From a checkpoint of a small transformer trained on Wikipedia.
Size: MLP 512 GELU, 2.05M parameters.
Architecture: LayerNorm before each block, learned positions, tied embeddings.
Each number is 500 + 25 x the weight over the matrix's rms, rounded and kept within 0 to 999. Layers, rows and columns count from 0. Numbers have three digits each.

# layer 3 attention query, 128x128, rms 0.244, rows 57-63, columns 0-127
497510556478464525506495445485506555550511512525478498505482494526511491486494436530505513497514500474497442525450467517483523521521496494482545476491492491487475542488526519513557500489450507470513484484512504488566536480537501479449492461474503529505477505532507474494510474504531454486514499503468508474502458453520489498481518490493513436497503523509529475493513453449424457530516
508490524513466501469474483541477490528543479529478485485524508526536478480499487491483482517518424523490502501484475531523509526485496520480516510502480510528460508501484548466504501542507494507502494550542439470553498506476478533506492538489512536474512491488476516469530475494495558480492524493501495510502489551472474509538487471522517494438508491541487479475501470516503459513446
486464526514557480507527493456460523529502501481492493494487495512541452510497579480492498498509458491547483473484528520485497528473489511501462519507490476490541520481518520465483484487475517548515491484477500454529500491514497541525493541463448484470523465542530512492509473514542506483470538500470445516522489509472495513483571428496457471489512506489538480460499531462485503450496
454484528500509475516523526481485540472484491520476488516528488495473471491511506488530506478507527532495470493482532502517484506529500512456469506515489507498473487516488512520508564552471485453489531530511514544475496496469488513470516500489480485523479543486522460552517475536457527495520512455477518502495492534523477484470526517468472543518494500505487505468520485505520512465502
496535494515492459525474535495510509483490495514503503492470528506458477488558547526507530485509515500489494515472508475488473523516467507550508480503487525483526472480535453482519496481505516494482536472506505492471519500453536490479502456502515564492509508538532489511472490532529488512513494552527463466518503449516486510490503530508522510487498451539499499513525515464507475507508
453506518500499471485523500464511496454465489533472488525503482483501493512496487494479492519545522560456535475468506542514452460461484461501518470527451520527438511497480482513469478514534497493527512469564487546496541468517484514531532476455527492536492518496503456470536500514538481479505508507553473516523513552539454463499515538516502502500537502514488503478518510483496502507501
477476487532475531444490457491542499499544456537503544536478468436510463532531529540513502436487515521472504502450518504537489470499508499454481484518482509524488503468514517568485496494499468489459558480569514489505502504528524555518447517486494519509502478510475497497450494499518474477466504512509523527477517507480490514464525455499513478503478523517497533482471460502484518559489
# layer 3 attention key, 128x128, rms 0.227, rows 57-63, columns 0-127
514477477534514504498480516566497495491531543537521487499509480507501532502526514453488492525480537489474486508520518496519476453500513524500518492513476504470543493517521489519518461478535497523541502533467480460494526495479488514471492546548480490456512462471448449575467479499517527484449541496508498535480508480474465479535493500485492496449468461487475540503522529530525568479527
496523461509468456500480544518494498442428481491497466526553498497512475525486489524536509487498528477472534474499582483508476490493524471499538484521499524468516483511500474493517495464485512537509528530505519500450467521551521470507433475508483518491532467530509558468527471546461519531554506477481479502499487503506481503515522466530487499503467492467508486498508489544497493520509
479498475522485516502479506528485486463504496507541456512539458534492497520508521512520505531513520518534473445511527505525521516475475473508504502525502471525487469491519496527489478546537518509482486486487472516506478527484415532438471526491495498504488502495479552535504533463537484493497483502529539487508513491536517507532453500458512503485469534497491491477522493496509535488496
472515500494507463432483498475522508562502483503535505443487513488483526483484517488507482447495524520489484495492473482518518496520524497519545488482480511482485448507526464509516472501479482491515478464516521462552497473492479482535539496484510535495467477498522464518517508512508504524438483492524505488472495535484532464543542512464525479494569543512581481499477495517515481518485
500509469537530485491497468472515504538526513556511491501497495519515489508468442437489511505502472548512438527498502480531479529474515502486503532492459484500520474509534478471527547472478517491512495488498480517513541511473453531496541461467470480514512499411525533502535496496485522470503519535490495493523495545451530471477513475495501452499490483490523514498554534526486489507431
520489534515520515469563485500459484544484486503480476475481496497506492541459550506521517457477462474489425512548459512471417541494499466505530509511504543490521454519498530498477509485523498551542492533538528467476500504531541464488548517485515496493450508481527501546501497508489529462520516525460496526498471523462515513543562465467463512467464519525524479502519475477483490527516
446529517509511466552490513482499497500489537502509514497488487512528498479462518520560435519494477498538524457531507498501483510512466484531488538506464462437486488521462457501495515471525524489520532523483537481479518521501512432506509443535487516481487505487519513510546543437462491493490525513493452510449501526495468556540504533496497506485484525471487521523515500480520524490502
# layer 3 attention value, 128x128, rms 0.221, rows 32-50, columns 0-127
511439493526446494482548524498471467524529484497524495461509473507475455486509458506454496475522503428517472463488487469493499499522513549552539457525520488500501505478515488498506519505559517512520499508491538522494510533531500513495514490507478506475489524476539461499500514510507496499529493434526534507499485502455482492515522492517524507468462447502509490486502450486483488512456
528492496463491496502490493477467517514524507491448510448514509513491510503527461517540466465508559503425480494500495502505519520523483463478527479501475505508564480486440446493531487443486494468520522502533494507501506516508476474513486497489502490485502544519476485488485511522506473448504511489566531507517544525521502455503514505508465501490495511509503529497507477544504496484506
529498451519517540543496526494490502483497505507520510534489542467524486503498529523497450510495487469507481499515518508504526520513516523503482509489473484536505513462494466487494506464453494524566493484449475512487523475533491496471515493493476512505475479469463505517494486493477501472507501492517491471515508495510528484538485479504529532494521502496515498484503527526484532520509
491518527466526485505525498493560490488479554532514475551465512483492516480483488460478500544482460508477523453517491510530529449490486425495451524477481528496542515504481542500477497496554505510479543478468513499508523500538492554462522513493519516486510538488516513506446515506452513499474477510479535504504500528510516472505504503530539529505505509487496542491478489482484483494490
492548481504456528578475555517512533486465510554496481481525517505476503502486496522507456490495495487467512522494498495471505500493494498485535508488510468481495472510511477510505470497443495536507501447456511482495483512509483521471484482477529519514501470515530520541500512506510552498528506515521525481458499477519491534487484454455520500478501487524582526491530474475532509468511
518458479523500532492459452503512529492489518494512505538475508496524472473505482522474481531506499525486488511478486496532477527484539480520511514540494503518499538488516498489494522514533460464477468513507482453473474468515500509503520512533492492478454488508484513523529509534512485511521489489473557503508518472501510519487486518519474485489527514497538465518498514524525445537490
558509489489461493518519530513465479479500548503457500482528515512496547493500512497516488513492510493502466519456512506438477507509487532498472538486560488507530497517495508503522447494473518460501510474520504496472527491499535485536476501514503548513511537461515483510545513494524459543485526477504518478482482490518546528467519488513522492513467498535498500520485512480491539535483
489516534485514488529493532471490514485496523573505454536504523518493434461545538497510550494482440529485463493482539490496511469479531504509510494529520489497503488477462551536461517485520501520491488521532516494511469463524490516487491511468474461474516503476516504519509478508491546577473500537504503474508479511512491511477515512520482553459518498520481521469511534500501502533504
509500545469490477512517538499440545476474490512508510493506486491480508511514493524505444535465503480518521523527498514492521501478517480526453508527465502486484504499520461444489473515524540495473524491520501518507479483484516498489492483498495510510479503480484488473523500521529496507519469503516493512550456477485496511511499509547473524471498499496481515523501515482469473514513
492487505463486453491500477498502540500499447519500551492497452479462571496515466468476462484518476514515516492488525457513534486510521486511468480543470502491497483499486490507485465484575502505497543523527468502476485538479518513461547483505494500518478493546519482502498506496523520510463542496535540485510510495512504484529539475518471494514553472498496529482503475478485484485487
503515474543513480499474502479518511490492501490541473518449487492523527508522509509469488519500483489505514531517477489444524512464499479500520480463579475491532463497482480458519497535502533474471505505485506477491498528522496540443451565504483502534439503499484519569479492515509480503510516530510497474542502473468524507491479526491483529508542458513518476485504486510547476494502
480509456504476467485490498483508534475519466546533533478467520515462490462487507496490542523504498513514503497551490504529525522536501481513519482522495522495542478473502510517526462490540494486496496514519542484504554488471485529465499487536549540489502503540520443486501464507535489519506496498507466495514503547532488430504514467469543486508540514471495553490481491501547499500469
486534524506509565513491532476490518479521539552500521499465446510467516518490484491521530498516493546491497510498444557495488524487527522492463507513516500523461446492513509461493475501516480530461475470474512530493468549489497510510513533511474521513515511517559524559495503527476466503493513526484452492510485451524436503501502507523514558500518520553506538465495539524466477502480
512519521511498506485552530489522507497503523490500494472517523500468484470474447506517482511489514515499502477513485485502466509485498472545524493538482516502471541483507550515516523517502526494480520475483520516460443494481463493530513515487483497522530511453519486480479526484530501514484506521494482472499486514501481459472556484484495496509537509539512446504470488510548469484492
484558455512494522520506536487467494507455520505501452525531557513489525499456520485485425531468494540522510494524509502524520506498499493483488532461456495514498495500484496525452537515529520528530510493487477479477481475463500438527486541521507480489494511533468525495469465511515507526462474507494505524484502501465483503485457526502560488455519474485492494490512512516510482522493
492478513511561476502528482446451515501521483492550542527492548501509490528526513514465482469494483486557542519468485509494498493481493523495540485506525560488458509485507511490538482522493482480460491495481494441531508494521529511533459535520476499481487476507504490520442502469488478515496476522510502508519495484479502517540484484505522506457493518494472516490523512507500496525494
518495501445482489504511503491498501496483491490505446474447527508476534525463499505488509502484470463477515533485528476458516487505483514523489512490489498518492481511457499530551504500544513501476522511511521495505476490447520501502492521507483549540534449481461478479500495522508480502546496491521509492456546483537521495472455474481503514508472441515533514548487503479545507485506
505501489472510478523445526519503478488489517502517472494462490521529474537536504499493499517468481464524533512503514470452482489530500501502458453499527514487480559511496542460497490466541518504521529495505514523487513510562468468497517485479521513510489506477513501491526528538471539490505502478523501482509495496514510503474506505479495483467479513496499521469464516520474531472513
529501535547517447519548472504534496506529486479508540521511479499521451538490515509476512480469515515501480494522502504485506524529498507503471483498534465483547489514476477449541533443466507443508527544486478469485507496477487492487526448506512514482507494516516487519470500494509492511489455447507528495491475509493448492503511472466465488453456495533496521503546507446513554524511
# layer 3 attention output (transposed), 128x128, rms 0.197, rows 32-49, columns 0-127
487500522460556473496489522480527504541503521530514467493459525478511497464464551520513511547456474471459497551487469527505508495512476447466508525478469507472522482512513545499492484501456548487474518490534504496526494487518486482489523466490493495516493486487466522552510524502512511445487465519529528500503517522534516473497540502480489517568492529483459492518483540499510490424484
503510478482499493481511482480565483545514502507540523532471498533482514512500498474479511453517465480551502502461486495495529508479508549475493504537479533419475492540512523483535507527491513530510495457498496504509461501502473513497445499490492482500484484479533553531484483481513506483505473537476541516524462454525472530514487501489547504489479527476531469492488511489488507544469
436509536478518478484524470527516496550499513508518492505499485486509548516552490472514511492524520508472522516489453482463502481461489478521455496482513531464537500474501533497519515482525493493468514508491542510517542513490473527469460514506481490529541526483525495521505482507527482529492485519513485510467511502498487492492501516466481463502489516483477506507500476496502489474508
506523466496530523496472486528455497537505510465464480499508497524510510482473528518504504499464507510538500544514525496483469559530507551498530488508485503533502496464539487489514497496482518498501489501512495558516479492448523488520493516507457519482511463499487467478534477510484454501476491493499505519483487475485469523492499504528456507489512461503513507518481485523487504498544
474485492517500489442464489474481483543472496497506536515533508502495480528460529489487540485516494506523484520514488500504452489538508490492471526511544527509472517477471478487487525524560459452518490561561512499509513481509496481518470489507547518509487523504506517520485465512462517520468477458487460496499478512455514485480493540521475473519521533487440508502548499543499500574447
501516511512523516500506520531470489492503513484505522508531457541485519485506489526505501493509486463495485495515495499480536478501463485473478495492501500555528486510475525502533498451448540538506509498498536498482550486477507528516497479436505468529466503512516505484503490498499514475476535493497488500500525501509506548499574488443540487505477454479510510475479472473486511517503
506496498526520493474455503509519519500497468520558513508495491451503464512486486521549474518509467488505533478479483524502502497531506501517474517496488507507509460481503479519468537511543462493523544519477450490518480510504478540489507494501487476518523477520534503482528535486490515481508472510475502516521496506456508497529456484497496490511542518480503472472515479528465475547487
530477545536483482510527469491530497483504504465466514479541522457504489490478497527473492478511531525488531494518477533511452528554470497473509477483518559495519535499511490501503435487476541528494462532491489501573517492487512504464514492537477507476525494520505501524492475495472475472561502475498483495449517463469504495555490470506487490491535499465536509500499465529476518508493
488532461483503524456460505517553530510501488527488478489500521482529502456503488522526511506513498499533512491484492499513476497526477492493509516505525490511523476545481536516485468487486484479511488507489484522486539525519460499537513504528490547485501496503532512492493512480472449485471491506469483499481532487543482478492519494448533493503523475466490464502549484530525475493505
494491451462483535488478512496523490496504503507482493471501544528475469495445503545461512505464530503499525550499510499461509525491465488492479515519506478484488463489522492492525503510468505511513497498533520511490534457542488467515462515488525495467475513531490507484500556518455494498521499511488505549516505498515484508475461516509505540513456499479520482520527516520513513478520
464498512477512520468499516511448446541454496503495509504526496507505461530523491494535492441483478505538526484514484530503465470549475531519467489487474494495494583523503491526459487518499466470530505511481518501466508509496522465542506475510500486518482477526572487473503528523475514495502512493516503523439505524523489538527511494475492462528472563521488522495484484487457504506507
510467480481532515518461484526512536551498521486451510467511538513508533506540514518461504535442530478473497509497521512528501486501483519514470504486520510511484522533520492481500531484527524508494494453543488485476470475479514470509501493463443448505504494498516502500513531499431499508503499472490534477485509456485481573477486476539486527526484538524483460543521486509495472509520
543484469503496501509501473520509505522462456453516503495521517513480513470518508532516542513525492466464517510501532490518467487474510511518479457473494496475533518532509464473498503488484520496538486525481471466506561529504470477508504441544490548505511447476472520459491492487485518499519466464467556511476491553462533514495505514512501439530543507469476515552504476531501523525512
487463518463520513542474474479487477463516463531486494516478518487518495482492543524488529477519502515477488495483526542492531481534479545481514519508517447498504486471527493458497483472472536506520505513509500451533514525509511487476530473471511536481496487522516495502496493488476497446473507493504497532480546533476488511527473512489508526484517486525492520478515524507488505533485
469487511499522509485448460523537482458531472510516503439515468485521535501510494487521518482513516478486496515478500499483457491507517518527506483543541490515506512475527511535524474511523478506491458505495499539522542496469508534502531466533515506514504470489489464482497493470507534544488534495492463487508457521493497490456485496530465523486522526514528485486473506496479507475525
522546467480452516463501487558516532456482515490448475494527472501501469501507502512544476520530467533508478504490511509486476523490485536511449503470490480493528493541517516460464503508507499474541519486510500524515494516494499490503543482501530497524488495509524440501519514523540497479537529478524469462481496518534508513488469492470508472529523539488490480497500457485515485488510
504504529528496484494472471502489508457485518510501524492511496503505461446492505472510462496462507492502510499480479537516484531472521493498503523505524507491528491485527488481469485505511460508473512529539497500468520514553494510528532484506521433492497495493556486494507517474516475511459512467478507528498465532472533511514521499521519494475508520484510498496513516501493501520504
455516494525524471489560494486508502538534510487483523515521509486484518464478470528495521449479475531449491530494512505522496534502479476507549494495488488490505468498468494524494525537468489452523516496492509522533483504493536512464485511529481496485462493504514497467490487508499449499481485499511506534528502501531476505496453494489535515491536496466464505580549514476501491489515